config.toml
n_layer = 11
d_model = 160
n_head = 2
n_kv_head = 2
head_dim = 64
d_mlp = 512
vocab_size = 1534
activation = "tanh_gelu"
norm = "rmsnorm"
norm_place = "pre"
norm_eps = 1e-06
positions = "learned"
qk_norm = false
attn_scale = 0.125
bias = "all"
tie_embeddings = true
parallel_block = false
init = "uniform"
init_std_qkv = 0.0371
init_std_o = 0.0
init_std_up = 0.0371
init_std_down = 0.0
optimizer = "adamw"
lr = 0.00174
beta1 = 0.95
beta2 = 0.98
weight_decay = 0.17
lr_head = 0.00663
grad_clip = 2.0
warmup_steps = 229
schedule = "wsd"
decay_fraction = 0.603
decay_shape = "linear"
final_lr_fraction = 0.0
batch_tokens = 32768
seq_len = 384
doc_mask = true
train_tokens = 194600000
steps = 5939
dataset = "wikipedia_en"
Each number is 500 + 40 x the weight over its row's rms, rounded and kept within 0 to 999. Layers, rows and columns count from 0. Numbers have three digits each. The size before them is the row's rms in percent of the matrix's.

# layer 4 attention query, 128x160, rms 0.0555, rows 119-127, columns 0-159
067:548456527493523540511567371410468529439517493483480527459469486486481498522467531507460554546572336495535481487542532542436501539496544488518490475501510404504442510506438470488532513584513494535517474512509464436488507540539504471516517510503569501566479491482531477518521552453523469438452502492492547463519466515543547449573416461501479498556492482513498502498446483481463499490511527494448430480508478499485498538503557563606492588467524504510437465451531445480524496542490513
071:528486475489456496497426504537512558544527494503453398501525523481487495532494429528543525504490607509454532523543486426599487520465505479474551522518431499503572506538555514516425463519476515538547437467524503551460499452511488558488446480566471494482489424497535503471501456532492507532573530569488571496487521518486472558505494518455493476449434488415516514508503501509536496508492467506534495528601489526564465472507464450410476399538488554456531561477490570438490449431479467
050:488541508442509485527486447506511506481504453551447477518545473465502479561471480518482458465420443409522543528483471430505487513483496562494511518546515496420433464573498526378464416511515447484543504465480532473514539478511471473517497478461509460478537450489509436506501524499554512518551557482461523399459549457512458502614547489475508507429585505484479512512483544434535465537561510502570524503444482602461567493493435550544535491514536509505498489471489559460462493528498433
070:539527535489481469550422574600496534531500492532504485521508508536489465519529499429526513475426583487465535473445493461512504539466550470538564488514508496487497459547596578525519475442473448526524449539501519512523511511492512548473493474565443462494513538548579497499405439492470566515588560570557552473467523461554490532520570505461520470436492479438510476489565473512522479496484583522551506593543463543500547460511483544492460405537491508503536487462477522454507509499472459
052:468502536549509465528483572532465527578494555503437415509511544533529456494518436517510491471468592496501484518522481517525470454483530405491534500477439497559526509526517458543518418517516477500441419441512550559461494477475492543490482505590513483538549508491512525469529443552525509507563469559515518418460448488542500579460550532458513479534502493476475571505472529499488506467505427536493587493452467548574429491508536526456434432548521530495528555478453492485549443420454480
063:522434531473518515464549582434574448420497494516570516498533534442518535480446566475515419502557394519509470526478499524450495526543467496496471435397565581505438493494449497444523519522450533539522571498535486474505488506456534438477466511478472535461467535527538477473573492483513553516437510460504539481504488534531519413525433481517452531548479500513509472501506418436522490470552499449470505501437551431504527540461532554543473562500514500538416486462500477532495518550532482
064:493484527539482452561467487555454512503530520520457445566504539510486412522494443509512509492484497478490552500434492430508532451423507526480539524505532497430511481539566532484477437461486457456529452524509543523504472429492548524514504466510497450512529522511604477520443543517462513537558545531533514339496484508511415495467531483434510527468553444457488536524555444459502489480501566554503480548495456514547553487517475516553468430562551484506553471417477564450466482487529433
056:507507465522549425476479480593505549496514533551477400498538434485495523511452506476526523511442659487430585455495508535534507504491508504496474527492434552484532496464554475512475426480513440427510450508542485506498520489509519532493534524468497508424507522523520448463478489564471491489537536489499488500446537422563489558487653538445458515434494473492549560457534495505505499547425523525523541492534479534511510471514412492489502461569513486431506541461490526510509490490493471
057:456496493556487571466553494408418485468502470525435574489483452489450470528498518487444521471543372504529602511590498478458455516540562513516516491549520430527457519525489479482545465519488518509480463493434481449457545555501483483535547503504484531588474469451524440540513573429477493510407496426453485558432491472523447460516454471506500510540495513528516529464431525485529522520511491490495503481542459481460474519465471539534553576465527481479425481534532533501434472535452524
# layer 4 attention key, 128x160, rms 0.0466, rows 119-127, columns 0-159
057:519487490506482499505505526468579561556532525470522509496514492543449465507416507436533487495488514500515472476529542500399490516514488523492470523537461475484523511443460530525530514539427486493538523459536472541583507506495551568602490491620510528554440472447552502546521527519519568481546543453541484568495511542495439471505542479568482567523506572512471481601510514498563471552508472521455510441530511468484430539504479514464520515541562440541401514549506484573471433476564508
056:486388518398431487497511473509464425517466466585547422484467531433547483517531520508527517535509521471430507458516550447521515431449467497477519483480485461526468506535532451512561496529496497456470474539550465479455511528537508478568485422475480519558457507521541439496505591549575459489493512525486492515505498394480567480512433521490518517445606530540491564547484500505493504548500507475502482438461459492537548522520451439507516477580456529510480598520507511528508514479517571
065:513508496563437460488446524471485486495419529544549503542598490510519504497523459520503535485469570553472400431522532486434566524469481474485469451481534472597481533510486523407452504508505568502555442557479503477424510499492500543527441496445540450514477475460514488546475452491564499506511496498482457551517474529580474524504615521490501508491475502446466494459537505501545411486465479508477412505490502507443483540458521585458457524549507509461521534511539593456480537491563541
056:481493495440469483500483474599540506455503493539473535493571498481459500491473460478504471448447574528496436477520510494557542499476442453504495528501440501498485488521510536437467565489471502432482556410524503562539550537499460483488450496416553521548468547523489476531497495555517463537548537497546490569435607510479474599472492453493505549434523511458507497491481489533469514490461514504523574617554472602539467485534501480531489465476437530471469551493457562523502587454465496
057:471393478450492543517571486477445485519495498486443446478517475467464527508531508489522555485516440528435503522488509592511485419521475498493467510377447557356556542479489485492495525506530452516506468492544532472536504534535507503431521509479547520544429551494571506439532514473458456488468509499488483520554506470514481467607455499489507514461477563524460469474486551513515534511456447470501597445517562479585513501536484462524506472520442520488515439597502527533513464493542498
056:527548539556546529460427488443524473524486521505448477483538525527468437560527572552497563486442553473518538449496534463521472539472499545539545555413500548458532427549485525525487482482503510510526542435510529550491506498479494473385557519474445462423506409497493457543537381492462552498434491532483566460525512504489503498454479482495519547489581508478524500507513523488484434513517523558502525458447473503547527461608467535514434507496551538516484567430530480472454513532476506
070:511440451508470458554486456490456539538427514480466452575503521498530485503480487603492532437490576407442529519504585548528579522502504518438490595453546471524527504487529494455483477516468499477520486465499470507500532518456501499543471496477535458537502460464514533563518509516521454555473505565507508499516534506579506477445587494496506530406416514441549473468414563548533475537482422503515519578454448447527490452487471530505467510542504469566461584518484527553527533486500484
054:479543500471495399484553500547411580498508542493461520562478500524527424513512459635542510486482576440496562573405444529475450454468541436546481528454567485490433551544515532488453451482502481466531503472544490536459484420477500489464486518528528497503511499525540473495503515500473481485480511486499500481504519519489510556508501533479481493463516523436499548503478501487474431500429529499555517570538428501556518538516435502454556504528521458442491605505525582449461505446551525
063:483535481537460516524592540495458508459494490512416544487545471533499569567517419464498508528500471564493396508482517525513546506531527560482446436554468458535501472488460527477458543546499571524479518530530523487489442497539454458606513554421532462526435500468444552551503487547563490504496495473512415558493533562466507498459503511480492411519439564540520535471519515568492560495560458435467479533530502483495400460457487463475501517487509514504573474547540492520555472478530477
# layer 4 attention value, 128x160, rms 0.064, rows 64-98, columns 0-159
136:494423449521473527449476470517556515525550530488505468444507534392450506408546525506523498543537503500431477510503530528514556541575465532534468506477434518548510595457475527480439467486516467495510479465433485481570575474494549538504431618533469498514560476487503518470550503532530479452534491521527541524462467494466490531465463397470481484489491529592527560533464508506472587460450530536540510484512519504474463498510503466485528514505497439444501588518539522469434506567422504
076:490481472436618513539484573514481505483468515399466517495475504480457436433455581527502463494494491434462512447546472483458386485420510456541494530575517506486496603623517499482482550511511521496515532487511517495529483528495533537514474470464545464531517480497468516527496479504445517402514476497521458444505523540490468534496561472467500489520502437503607455516495493482539516527549569455510535556569455491528492508488545454478466504418481473575446522476526499488474558484511445
099:523475550441488501512499412505514494482505482503532466504499534512539545488381497475520536449548487480481546495484523533519505399489546558555466497523462496432520477561522531517499465484618494504502503478506535396501507501504490510561495454482495536500460528543497499461527517459400453555492506527501503498511439505421624463506509546500536493487468381463459493514462515509481434487452501444458433542485536501485494456472473487515518496470459507477610417502585520518444453485528468
083:542536467527561458490447555507496487496452443437546529539398475552474502494523527531512469498440496482460597523535455503516534530426516434530485578508516510464487500608551489455463583491477504493456488496441543517451471457450506525527480422508486520499537466506447511491554484455503498433481492528493466470493537564502535498417565561471538542497517455496598489485549495531502527522522511438515538512528449487517553482543495562496468504426424487612502517542476500575485549458488510
073:490416475478568471485491498520520499475500452499538458490432543400460415456441525464543540419456483427494503495479432530444479468523442555600456543509466494522499584501496508525458500496479461492496509503517536486535575450501551490494523480426480462545432515558543530528532518539486495462470487460517509456475590529443463462493468462454492569502554484567421497492472462459436524405480544502524436493558506475486504526513503513518524555428506501493518469519570508539433501520451474
106:478564497548537523546519461524499527495419474527513497533513514490575520616420437440483517496482492527526536511472538508519444497475513453453527482510505489467503392434499483473573466514550488506470513574539489443494404524499413504497551425470508618508435430541460440468570534479456488545489485498479506514506455496467568483587465502508476531520475490458487483447526517522515423518490458473474525550469528514534509499514457498498460515518478593504439452504451495511551429490554494
077:513563455578563470582517621505499505480454440442539535518413460509474483517527547413468403501461502490520613541482477454506474526406547393475538508511513521492503528561527497484480571503414565492477527436466493541501523416433496515506504516482509555483485467467458532542439473451479459485491492494495455514504540541516481471481546547468536558501465493547522501507474508534554536499554512540540580524492496516502523445491470538501465513486549473558507516505438507521480463496456495
078:530506475548472523481467485510532489523473494522546485550479444551538601538507482514494474506543537507494508555502529512525525529454561467457512483488473495473541420502543487506460510468495466489427495450386531518453419537468477496465521430491419540503563479481426491506500512483405506517471543543499513510527460495581559517503510564577554458527444455488601532426491517548525442540463470494470480501452520511458480483503506444426483434486406545501615518523481506519529448484483547
073:468503473546455518503492441489560509534505549501522501484526503481507558536546487502474550516592512560523488597526566523548538490484561448438572504462472488519546456461476541497480493456470485529474467512427546515521522462506479509514449549556466521460575476429504487512581545493500544534473477507535527545525439510476529522458484469522455471497429479472491542485499546568559500499484467545510517438464447502452476468495475479391462391538500511496576582413486497445517402488460545
119:550438453539491536453517493516555495522534510454464506454483523367456432454541491497512542571558494484483468541443465541532452508479457485568502538433485495481518636533463536546480525510494514499520501478455466517542527461501573503483437574507476478496554435486565503508565530519551534430492421500524503508518545517456435519479500414462482522493530536578483543543493518495504586503485577506544487496503439496491476503530516463470482513487535434521487558448529492469414553537485512
075:521527502490468442517554507524472487514537461523526492481494469478506546447475485510462484503562527571572495566592566444541514517466528454403539540478467519568535453571492505565439552462465492562461471455470533533493518430456491519460513481551466484475550438435494485554563487493501564468492512548508487509480482522531441509405514539579521489460480529484469493482439540551532557507549468536542494436507433511443506405558513520444457426541531523555538552488483476526558490481500488
101:561436465479483462476521501478460472500517484468481536487398534426505394524520477490493570610502489477527450544505465521495466480471517455542530522434524454455453521571479469531518567510481496541500528532481488534491477414494601492493460516511524463527524488510554446522512503491539555517495451476486519498549577538454414478468502441481502487487537537477409462531472481500501593504465535497502479496508419473527527496549491550504471478517588430520424536421517507416444521513459491
116:443520471477486505485481506537515495514545525484490473461531556416478441446537483497524547553560482546495463515472528504492580531547477499495485567499483484553527610490495535462451491486477452507522484473451517547576557499515576488485447585548456448506566458467505501512630530519528548490486462499515533544493498481487411538491495410509446510458506553569473507509442528478438593473473525543538502453511461482499485457521486450470495510542472451438534571488534511415487510555429495
099:466541573440529508506479546479458521448517468514581553508483510592513544534456532492504458426489510518559480464521477466493490479461549476475456487613529512486463385529507474466526525467552523514503501540568499565389465530526463472545526455535540420477439538508456469497416462465450492474508565509498467463506485536551534485482546571514522498522448405411537475539474472495478452518568478494422485503516521504519505447475517545506500489493508513538545447525557480519567515467506458
089:442407505470452505454518470552527506500525550495474497454555596447479491467506477514513537557557473461468474481437530521529511532535503543550471479468488487525503579409477529464457464507557484513516518526472514467545566552509561537493465553507509502534477480488577517473576561557545499468487467527518557565475515471471413493515497400434437486471500526544469538577470479498496546472457557519510491477535498521551471551489529421487523514524498416434458535447546479442434516570466525
095:533472468506555548462430533553552498496469496499533486530506493502492560445423501522521447493481519513465580500549475490517484511449476473530432504559400532481533553512487520472508464476540512483455478472508477434490514543462406456522568489470440563510554487513463544503577501505462458466538572513565534508446505476473617547511477541500500521495459523584557555493518548497500454487496483495526550515485596501501491481448481520521482540410406540513569515531481495569441423497525527
138:565478447529435496437487534502567484519517489383527492463502542439463435417589519495524540592510487504500528520502444538486537534475488482551492517434463503430526626541469519479443475483512510481509506518439484505546540431488511511497455557474495451508528529526543512486513536496565430436503482516517536474496579508494453524491490445439475492515463539539564552503456516507468583435468564481526508501525461498491537496533503539476484506472499408501486543477520519443403511568469470
099:507456469537480513451481448522625527500522512473539452467509526388519534496521468571524474517539498540388477515504526559501563507518484529597489478486452500493510543393454517496486432524554465497480495476492465400564567454506495483510457535459474521520485494516512495439610555549542428479505468502544543512459499512486541514548456441478463530486505542556488564473508502473500511475396505516506487492520550496461477536494472506484515525461524453422475502492573520502450460562474487
065:512516482578445550498558471506496489521516522536499519538440484543526557516531428487470456571536534561515523526556515463531540551542478488390563490502525518450467472492494458577522525490410468460454506519506457530491422534506492437457510488488449564516555466520464410505470458480497560518466504460507543546512435462545494536530491503569512478489532577471485529465497560530508492537491432586529520483476488510435538523490503473472505488565501559472493493514370486434602477525473499
079:472485539473648451461508522534512517450499457467532548463499510442451406494434535521476544426467464460511491438491397510501468475424467553619514578567500476523497520556494523497478534538499457489513541516552520553528508497505552492528492464458524438497469536560527525518516482480443512483521478473476463471519537512521455479522505526477506542536561395513502424547500465493472473487534615444497489552525511503524549468519494501524508544446480478513501466530540528489472584516478445
128:497510522509548514613505526489431513492471485549485496535445471510536530571472473454491476454469504530525502449508540468496463424485546492414536409546532488473494436465497471520562510510487542502481509540586468481476491532495398456533570444449552581487447460487519464518408466511488502561490538448481504510495456503506526487513489515517476501497462516471435512393522504515558406473539459544461537518480543513542482511492472515498487522519571563500457456552428510558554422469567491
081:498529497482547493527470598496501486498474499498510538523452459539465553477450572546489522459441523481522569543588456452486498531452512448423545539448504495441482419569556483537499536481412509506492498477493480583441427514482514450461579395502485525495560491502495476477497492469468554467496529491523472472520535526537568523432520573524575541501485514507552459485583504535506493554542485428517538550461507514478468522541539563478501506477443544569558490558474497515533515496550556
105:481538491541514511546548560504495516487513504577515511519459399512549541540584468497473476485484516522473458534475525490499418407535509559461525445553517487437469399427497468545539488468464524518505490537572443528436490474486469458506485484478577557504469489519514484471453463522517499500500467425494498513488465504519449470542470532515449487511456472506493505353538493481534401462532428492463497521485475522480504502570494449491526514530576556503457430564508499568582452494502478
094:543537469548545508468452508506594506533496495445562489528484449505473501478502549548488527448516510494467523564515446526469548522427441480551520573439476518487503521587498516465452577491446468500474488454459559537527505484482526498463523443518423490507556501535489494525637526448469507395475515525514483427503579511509513511508560565511519542510455514558499514518564499497435476490465529481538514509528539466416492446503500563486493497434430504564591478525510471551481527516433511
118:545517524490529454544537459477468481515438457514544508516445461549533471611473478508462564391483483458519488491472468498517486455467487446512531524458537466486495384556511489536521499533493458525482505534504577472444414530525537532506574386499524480494432537533505472526518506461429509584489476512491471440538526534539505490537507588530561516521552452387434446536550509518494426528504491439442465500476530519495515485520496557521480494470476543565513444493497490512518485451523478
090:466458471514513569543534531517469498481526538570396484479582538416482508475520492451502522557528492528508455492465527476508491513568499502487519474575500508564471579466458481516532450516396517507526521450523487578515547521519530536457467589558483477523523412447510491550503520562527529537507514483501527533507496464486425504466471414513444472475506556524490547508450507484514544459501488568526506499470467535532477537501474416493481505609553448488449578528438499403533529493495536
066:570512481534441470497494550518498492524544533457485550549483476557494582461516574542515503519447496534522528553559470466521520531437523457456495519459534513484485470550529506486476534446421544516433477500421489546468417437474515520458503503502471465469604527435479529531411465432502459450495570516549431471526525507579564510434553505492541474518456476538563530479551548538473532498540518502525546447504491469438504460517521552507471487444509511561505579497414490515548560472492521
076:530542539499544501527485491470450483519511539428447521540483475524513456476505489494449533513533484508505464550509501498527465488390486423538502559492504475527474520642531511555458551505477493527529532433479524558441417491441574556507455472524473454440544451506452476606475471430478541477456498525491461475540522524527473487463518524548498507500487463508464444503531514505460540568474505506548474474531447491476504459499483492446423472496442474592534559432475515417548577487488442
073:486487502444477516487510518482452468533481510556514486518522485577539568505474474506493512538538536566574523540539557430531548527507482472347480518508504555543533465502549515529497496471488519498470508507473525510542483563520483440464526524570446543446573488428419502495515477485501542528479536544520549506517382463505516527470478502554519452482439525468472531470479508491525474536562410533536513478516540529461478501449479451493515433563425566473570530578475472478551432498474564
072:446422506475527486477473497477525529475483468447542517488404545402518452537476502487464544419498500485539489499420483525457572497496444503578453563488476475519500517489483525512506485505510472499560508529587484473504480527537507424514459519486562508526449527607514457481541498519544508528509429486495505502470567527486474493639482523509509513535563517464513476522572413421461414432408540503467465498483527500558504491526473545532489553510486506539474432503550501497465533558482497
081:562471508529443456495518487483509448537472513526463480493520513388546511515547415525482550558530517496534412441468496521496497533543497551460518505449494506592466494467496473535498499542528456524481484503506469395573534518523493484493503555498528548484498491464512503429574466536589595562482447494481520536493504453506438505528461407506477506477598535503361540510444496505522516513518490524516508457468518465458485566535505487501518509542592489478433544506507511492463460506553559
092:546532510513427519498495520457459479482492457487581516475462470553511498553505558510520526499491499504495512457486462500521474438473521510492526444461521487383475431457478513468514441482595580496479482558560487494451485430502447509515492431483558499513434544595559455508468522491497432530490505471487498465527538544467518484508472474456473446557394486446549481430492501491543464447414478417413527561510459507561550463483496521489516511473528545462474448481508519440484464522499413
068:492586478483484476506460510480483532567460458470525511518493438594510566502514525470480441483487528504530505531595517452482508547493507425472547505470506543548493433561526463480439545467436506529502474486505553515534425540503480499482592450564404523481583489519434499525499484441450508494507528515528469477524485518576517549451531553551537426499442485531510498462485522525533543588517429467491567484502525501450492469510473502446471431484432530515579530512413513500558449469511516
088:466459504420499498530491475494419491460524492562515520500532534569545532552513451425479508493524516514499450431488521495531437446561520517434491426593536465585479459469537497540569476526625552513503495546540491462503492586522440524552516482536568525488436493476513497535441468548491541577485491468465494554486405515528487515533480467532456429510457467475499455497481491498504429474523464533431468464473501491543479512493489469532503495555562549444486482532525463456520411468521491
101:482563498508607498537490477488458507460467469561544527488474516542534465577499465434450545413492485472563488480489456513488396429450486478453576530518559459468437412530523464504517506491489476529477509561534536575487440482499526505472526413454536455460461497500519463549475462485459554483488482462477502464536525513573501490548544569527521506501472415444468438467552458520464470530522478436456488474510472515518546464556510508515483487540454539578455435458530478526539503462509428
# layer 4 attention output (transposed), 128x160, rms 0.0603, rows 64-98, columns 0-159
102:477494468482495544444524505549547443480492487490539508538504525506496576508487491532567502536498729470535481544529452424496453492529511446486443479492494589516474483495514476519498514562484568529506451496601468486454461512399493465509484460539484564431479521499486498527480506497496474516454533489536521502478512503517512491513492550458425478460459512499522425482495471457600459494533437465533495543517527565543481511510501477446486529483509576579465518484468523533539484470523498
071:540474470504477504521505483496487483497525419608487548511500508487474455523479421495389505502462324509511486541485494498527538505481498518479470448483506527474476477525469424564515440502458471478543434468492511526403492503524493467497525470535475496497539449494536458525510497502504491531521495504507481500473495466517443453518467484492486523497531510452493545484514497467468437489475490517519429431445502477518510459488496546641565630548557490497518474489484500481570414563562461
093:483534529490498519427471530513480571486495536515453502511483478533532506550520455540441519517524525431535487425500538517429472561461419494548551510498503389514549491493527481447443527474462443468536517508484543600502541484580547510491539566494559493470500511495510435584512479502564476463479493474466520462480585512496470534517531433404469506535486550494541505502481512535484527527559499545476559467592509442504498516511492468532532572540542494491478553568550468543440565452440548
087:487477524446485483548512470515448562574519442497411467478565546464490444548511401534467552481482463505485526480456540501528523435480559528511539419503479559499538578546458491531529441471463479508500410473488489524497553498566422502511534524539494469580534511467536488510498496499492465512564472523441444516483480479513520520505458477525564535523500439478470632519458515480490451510482472522497464460476483483438463508472530473526555508595557500462513469556508530404564436527540494
079:492509512477498539498513508489522493461518491511506524519517485485469518532488487498541476524503608526491494484486510476492512525544522485501430432472494582523498491505492498489506476505472482487564504506517438496484517513523494511492516507497497552474524496492508449505495491500520492536514496476513522517456498501530497509529504510456442504493496528481503512525528489419531469509507481510520505472458523490491505524462508522743542791563503488471458476514488508508523492551550499
113:551476506486498481500492534504499555535490565479500480475510455555556505438511546523506484454540490504484570441481545541467524486553472519537505535530481487498540451505532542442495573417525424478509519511442528533613583510562547523529573592465516450524544531477473493510459506516548514448536526498517519482538505480498508489516591474502549472545521476519481548537427552505376513459515523539460529473485476419463510517471521488514476493474481373407534512560537469494446544503504551
073:516467495438514497549492491464495533555539448486469474477560549448437452498509438505519518471494576555474525533473524518566588458532533525487460462531519640500511550534471526516545496512481423492497463501441492485481512538529430495515579505532501459542558459441527474489538519502518503502582508544457472504477446505569524522454434479570535511510538450464473607502507507501406447490445473481535443443470473487445464540484524481512557479554478495482496507561473485465564449557549456
082:488518465473498457495485496503516532558471511463435478492516526502527487524503510538416550483493482475518513476523508499553469453463523497495568533503503397509508505495512493506509501485509519529438482502530528500505526463477495541504492534542525468501495488497478533509500490488508502472512503528495492503526510510473512503478512466490548496513477480501496515494456523580488516524529492485497530494535475480507496511503492507251477211488518494520501537503511511472484498419478528
082:486507477499495503489487501465507473543480509502488497519492529521537538503487513510428510486500442470507485515524491490530470471468539498505536541531515403519472482491521458504510513548521553543436518497529523498485478514412505509498486489514496488504500500483461522509480487493486486486467527508511493482520511495508489487495498501501524477499516486498512460487487501568503512507509506471483508513515476520529496503531514488233485204490502503542502541508499495512484521437466511
119:473489451463498567498479504460561428485525459566556545568496591497510560518455501499466457502511485505530465545532469407496491503545552469488403457509518522550413465494503411519521488555500528543500488496572480474425463542423527471513490429546469576501517530499498497528459478479466497526429552485546538464447494496549460474540478508491416445472479498458520414451530417463557428458491465458544481502470523536506499481509505552532529535481531550521445495484462532504569445490525461
080:463493481496487499512470505441501508555471516478461495518499514507496480557500502513440532497498486493505499534485483492565500485476558479505544511503520422484492496505489478493510490555510539501439522501487509503435457508426489509497487511507496474503503486491465552487502500490483473519476521477496502522545493496510513527507473499525530470487495484482497512494508523545498496528494505488479516532489492524511489524507525477262504176516487499503521526488478515495472517467453496
085:467510485498478560545483481442507445505534474564523561528513567497540536513457512448398457476519208538504465526479506454493506545478572529502469486531530438547438478513475432488522446531499493559508516499504515487501463515482509455514488460499469533530503495477507538507487495493471478517441528475496513484481475478538464501572463476535476473512535500451489442504554452496513469439469532476497468500438487526433511489499556556533538504499479524492503479477497502537531476501505465
115:488488465496504539423516509466552427484493480493551553554477541494489578520477531540482490512491537469534437565542413430518455505500519479478464464479524500517445475489493457555506479601494561553484503513613469467413463497380540484470485448488469548446488541529477527509441490491470484517442563481546524483498521472511486444507469554484417445455503503475512433492527459469584443515527476434517482553472510568542503506521527510438466478500513574545476515413449533539514498485477488
096:515510555547477409553506473465442531511500497491393435448495457493487411506517474496436517500495323491491489485467546579483527525406457538496606522504504450453563559532533513469483467490495501461535577494422595522542505477604504526503499505477506462515507452485524492468568495513518487546544456500462488460511493520479469509487518469519599541513541548494492544491521579545453545517476534523452501478513477458497523513537500479514522505544484459472518524489543469500473516508477503
076:520503483531519573455532500496547418424504496539564541535443509518498563490474544492522443517519537458518466526550444458454453530549459485492438492506501550506452463500510449535478522538494536502535498500572471494483470488461543450513475457487497555430496518528489477528458492489471501531440513486564531471473503484528481463524501520452410470448502536490537401486518451423557470459532476472522483535472523530560497475518483545607482688456496555563474485459474540559520484495531477
081:502522525483498465502511502601504567491473504489457455485507514506471510533532476510603508486485805492490507466503528501510518455562514474500488464494470605499551493498564547510487505436480495467577435514536487497507566502538473538520502534528511483489512540488521458508467479514541511489542454524495490522436540511541518489475530507462490509498455473516503532507486503462489458534503467516524517489534479513489496498464485453524515584569549488480497497563520523457540495497524514
154:466484464478506555496509461532541449473542466561505516541507563521498567565463478471490457503521536474499460549510521451496456482518543484483421432517511529581424479528507420539520488565437518577523452466632508488445484524455507431527486431547454596487512494490493495549485503489476484538462516486521552482441476522515499488504425498453414484476504481505510436488531433470583408463522487454543481491491520552488459508507508499498527524499555578567455519452487479524578439489513473
083:513491487467525563482516507556534455463490533516519521529506525555509583484501520475584481518496753459535511487523476454455441507597489446502437481496467591549515498477548510479502547504488519513535455504575473492519507532453493499523499492550497574437485531488470469539429499498495499512472510472540534496428508483512510492506523492442442471465454496540523432506500472478537490459568446482516533507487512505524491524510494488503474623512499543539460505548478518518506507463512540
068:493505480493499469495454527501524512561482539443512477499552505503504484489512539529515532469483503502513519504496518500550487486476510500512528561504511450518520488463527548484510521484555519519445498505468523484509498506432502539525488524534505457504471512498501577488495501476483505467508520539504477513536526493459537508449513506518549482515461470519488469496482524575459500519491497470501528556522487511496485500491499499269462204462485482512539515517523505521447503435494499
079:515492514498497509498509497458484494463529456532485504514492501488476467520502467504475479497513386514499515495487512511479530506524484496501446422463520537495489511521478483520508459478477484482564514498483487504459517504554521500490520498485502506508516487495526443511510503504520489539529487487504515485469504486513478483505496464499471514508524545476467538478518479428497476502469487528491464455454503465496499511482511529764543775541538507460487463478482494514530466561550492
120:541502517511501471529507530513496563491491542479515481453529418534505466428527522431553476490488615560447550481484508578492546526547457514505499560501525559473542491463508595450495542432521422440524546517401499488599529541565486542490534571482496435509513494481481508467520516531531527454541477518506504540519481508511522519465528497525570535515526505535497533538495554532359564496465544544492517472490487435471514509447472490519480467490440408441538491529509432486462532524498528
069:489492502483490443513485477499472572608504475450445451474549496484511429552548443515452527482492474530482547460475532495597531430469535491499520480504471488523528556512454515504501461457530512502470432496438518497505542478515447549513482549533495416573495469485470551491516482494502493500544467512431449548513499518505520542503497483542572497528479441488483628491466523524476482552448465515498491453535489481477501487485470474383511312555541483462507493571496497440487485459491489
110:541478517512510483545481513498499523484526518496518482450512454537541480409490538430577434460494575533475523444495520568484537550540467464495510552484499565530572490427538576447504560506504435454460562519397516470609511563519500531507562504502486495457479477451467462468513540514495541509498516497490551486511448498504520504452570464517562534515535545510480488523463514553425557447468527571483490451479522423484525533451451550507480471485449436426525488505492399497447553470494534
086:454494511431509487484504483486474523556510441476405507505538596475494496587501433559439522481494506473521558458487518454562498417521597466496492423491472488569517557521514475526526403493492518546492398506526472504408559499504464546485519539528508504540516501474482476524459469493501495523531504485452475515430512520521504506495464475480528486526499419467493587481461508507529442552515437501489489455508446487481478529478525469411534433603576525448458522597505524448511486473512496
089:492510528474514492511462513449458537519525511512452507483510518484520469517488487513406507494510217514500532442467538514488521513498519552529535494480507392497522536519471486473519486435499444491500541493462482520528555465575508511489508546462513480560513501479513480484490505495537499479529464466453477512505502485488501509519516431530550523549510505508469558501505506494444553499476541531459497455467469394449544526486517521593524525543513443400504481527527508491469526542492539
090:474501462521501494455513544456561439470486512496593520524469478477462537451491551478523454518485608527511458583558406483513501541525485477434437533471558550460467461472505525546524526557549557503499541528543460429470421522410507435506488455458460529433506506525501552470480487485473523488446540512565514526511485503517488452502483613508461458464475522472526413474523477473521492504483481460557478542485528528516495499500489532492482481406450544545524485386454513572516479545507460
063:444502476497504458537497482498491505588493474471455431477536522478463423535519463489479537507467512490483513506500533492547506437444537488507550504551478494502492528530496481528523448509515530511486447486512525504478524511511466494489485490581497481564488479532501542488558502500497516492510475528427456518512490529470500542480461546540549523513486458484503515513469514532514476533461467482508501508547485544474461484516505471302522233515516494530506504545526499437520445451511468
071:457507459489504472496478513453497481561504461538483528528496537478508472558484491524361516499479224500547484516472473474520502484452564497503560498505541404478488469513466446523518425527505515523453498516485518489450500513490496484478520503516509482540520495493498532504523500489474507505490497486467471488530500483508463497496471509517538469520515480434494509484498488537485486515492500483478491507488480494486514488523533521362519301486538506477514502506492512486507479488478489
076:494520485540473467475498506513494533551468521452488479528505505491502508490539536535486531500499551491513500515510479527557490469455524490514570551514512444465504507481492508498473529523508549528436494493486505500459486481429486538507481505476522453507485502504488527494492495489502493468494498523485478524567530508493530497456501525518520493496499486510512505502478536578490508554488509478487515547531493540549483472518504468247458223488512494515521543464477509493472518445454515
077:521530542503519509500511495508511480451521520527496514511522509505482516501495502513537449505527469505504534482500486512468503519551487523487455459474516558521516527497520507485505499494513477475548529502520483487541528503536509541503526483453498508489499519488516465502484514495492481532496510489497507477445485497530484481481513458485476513498507503534467510490503502478495531482512481475506491485457504457481514526463514512765523821516532506433488478533479496522498516524534510
084:500515494465514604480509540518513500428470561507607531537484509554526565436482593446608479514526597548503520543545487443514472481578508490508475518511502477502456439463458500455490566490528516530465528500509457521509478498416539515494464511502510497530473567538479557523421518513451517452452533479552525531536475509511541516568506548542444450454452525524503400505550482460536530475511523511526533572462499570510498490496508510488466444413406523524500474495459544488471546492457507
087:531494506549514490521506434541518505463557509539457506495519497556558484476492486407473450469527369478473508492469576597407498541484476528519476503527498451536521498531539459480479512487433442514556564453487571501596525522582505448535520474470467530493495455453489482506532522507523485526504472490482572464461488510486479504487492431490494531522565523547505486530512505553457516420528597540472482443525514439471490503501466499610470592512537471482477523458541397555509510472513509
075:481473483499495478510498482519477520534488511488447486494508510496517477511506478552426553471490462472494524506504524502565488450451521505491555550509491414490527503518492493515506478504499515523412488478467508509440510474468485512505485526503516465516499483482479535503518522506497502483513520503464473528522492508465521505494486503515543513522505465470496544494480536560488477528515520509485477506509478486501493500516519483259494190520512497504506527495506500478477505462457520
093:553550538580465493512558532520465518442465539515522477465459380514533510424477553468537472508456440490485442513521518555450523546482440531474547593481535474427525425478487507452447538484481464470513626515478536519558500484533552483469501535420519462455483498502498497461530514534511522472490502492539518491570507472478487468487555536493518522489549587501493461502516552522456590513493589545464494547492497471532552489505465515525465503475436451494574517427510454569474562522463521
082:511489528477487463532489501432478503537512488508474507485494495495515467507482514528379489479483191511490498471469554515533536520475503533518523494486501427512529509512486494501506492469497441494502563501446514495507529487547531504477522528484503483541522472481494492476524504496499508515528511475471492472540502480474441485507512446528540521555573530452456532512502519502460505514452562543455477472441476407481545524475520562551519490523520443395534500477510457462487519520485517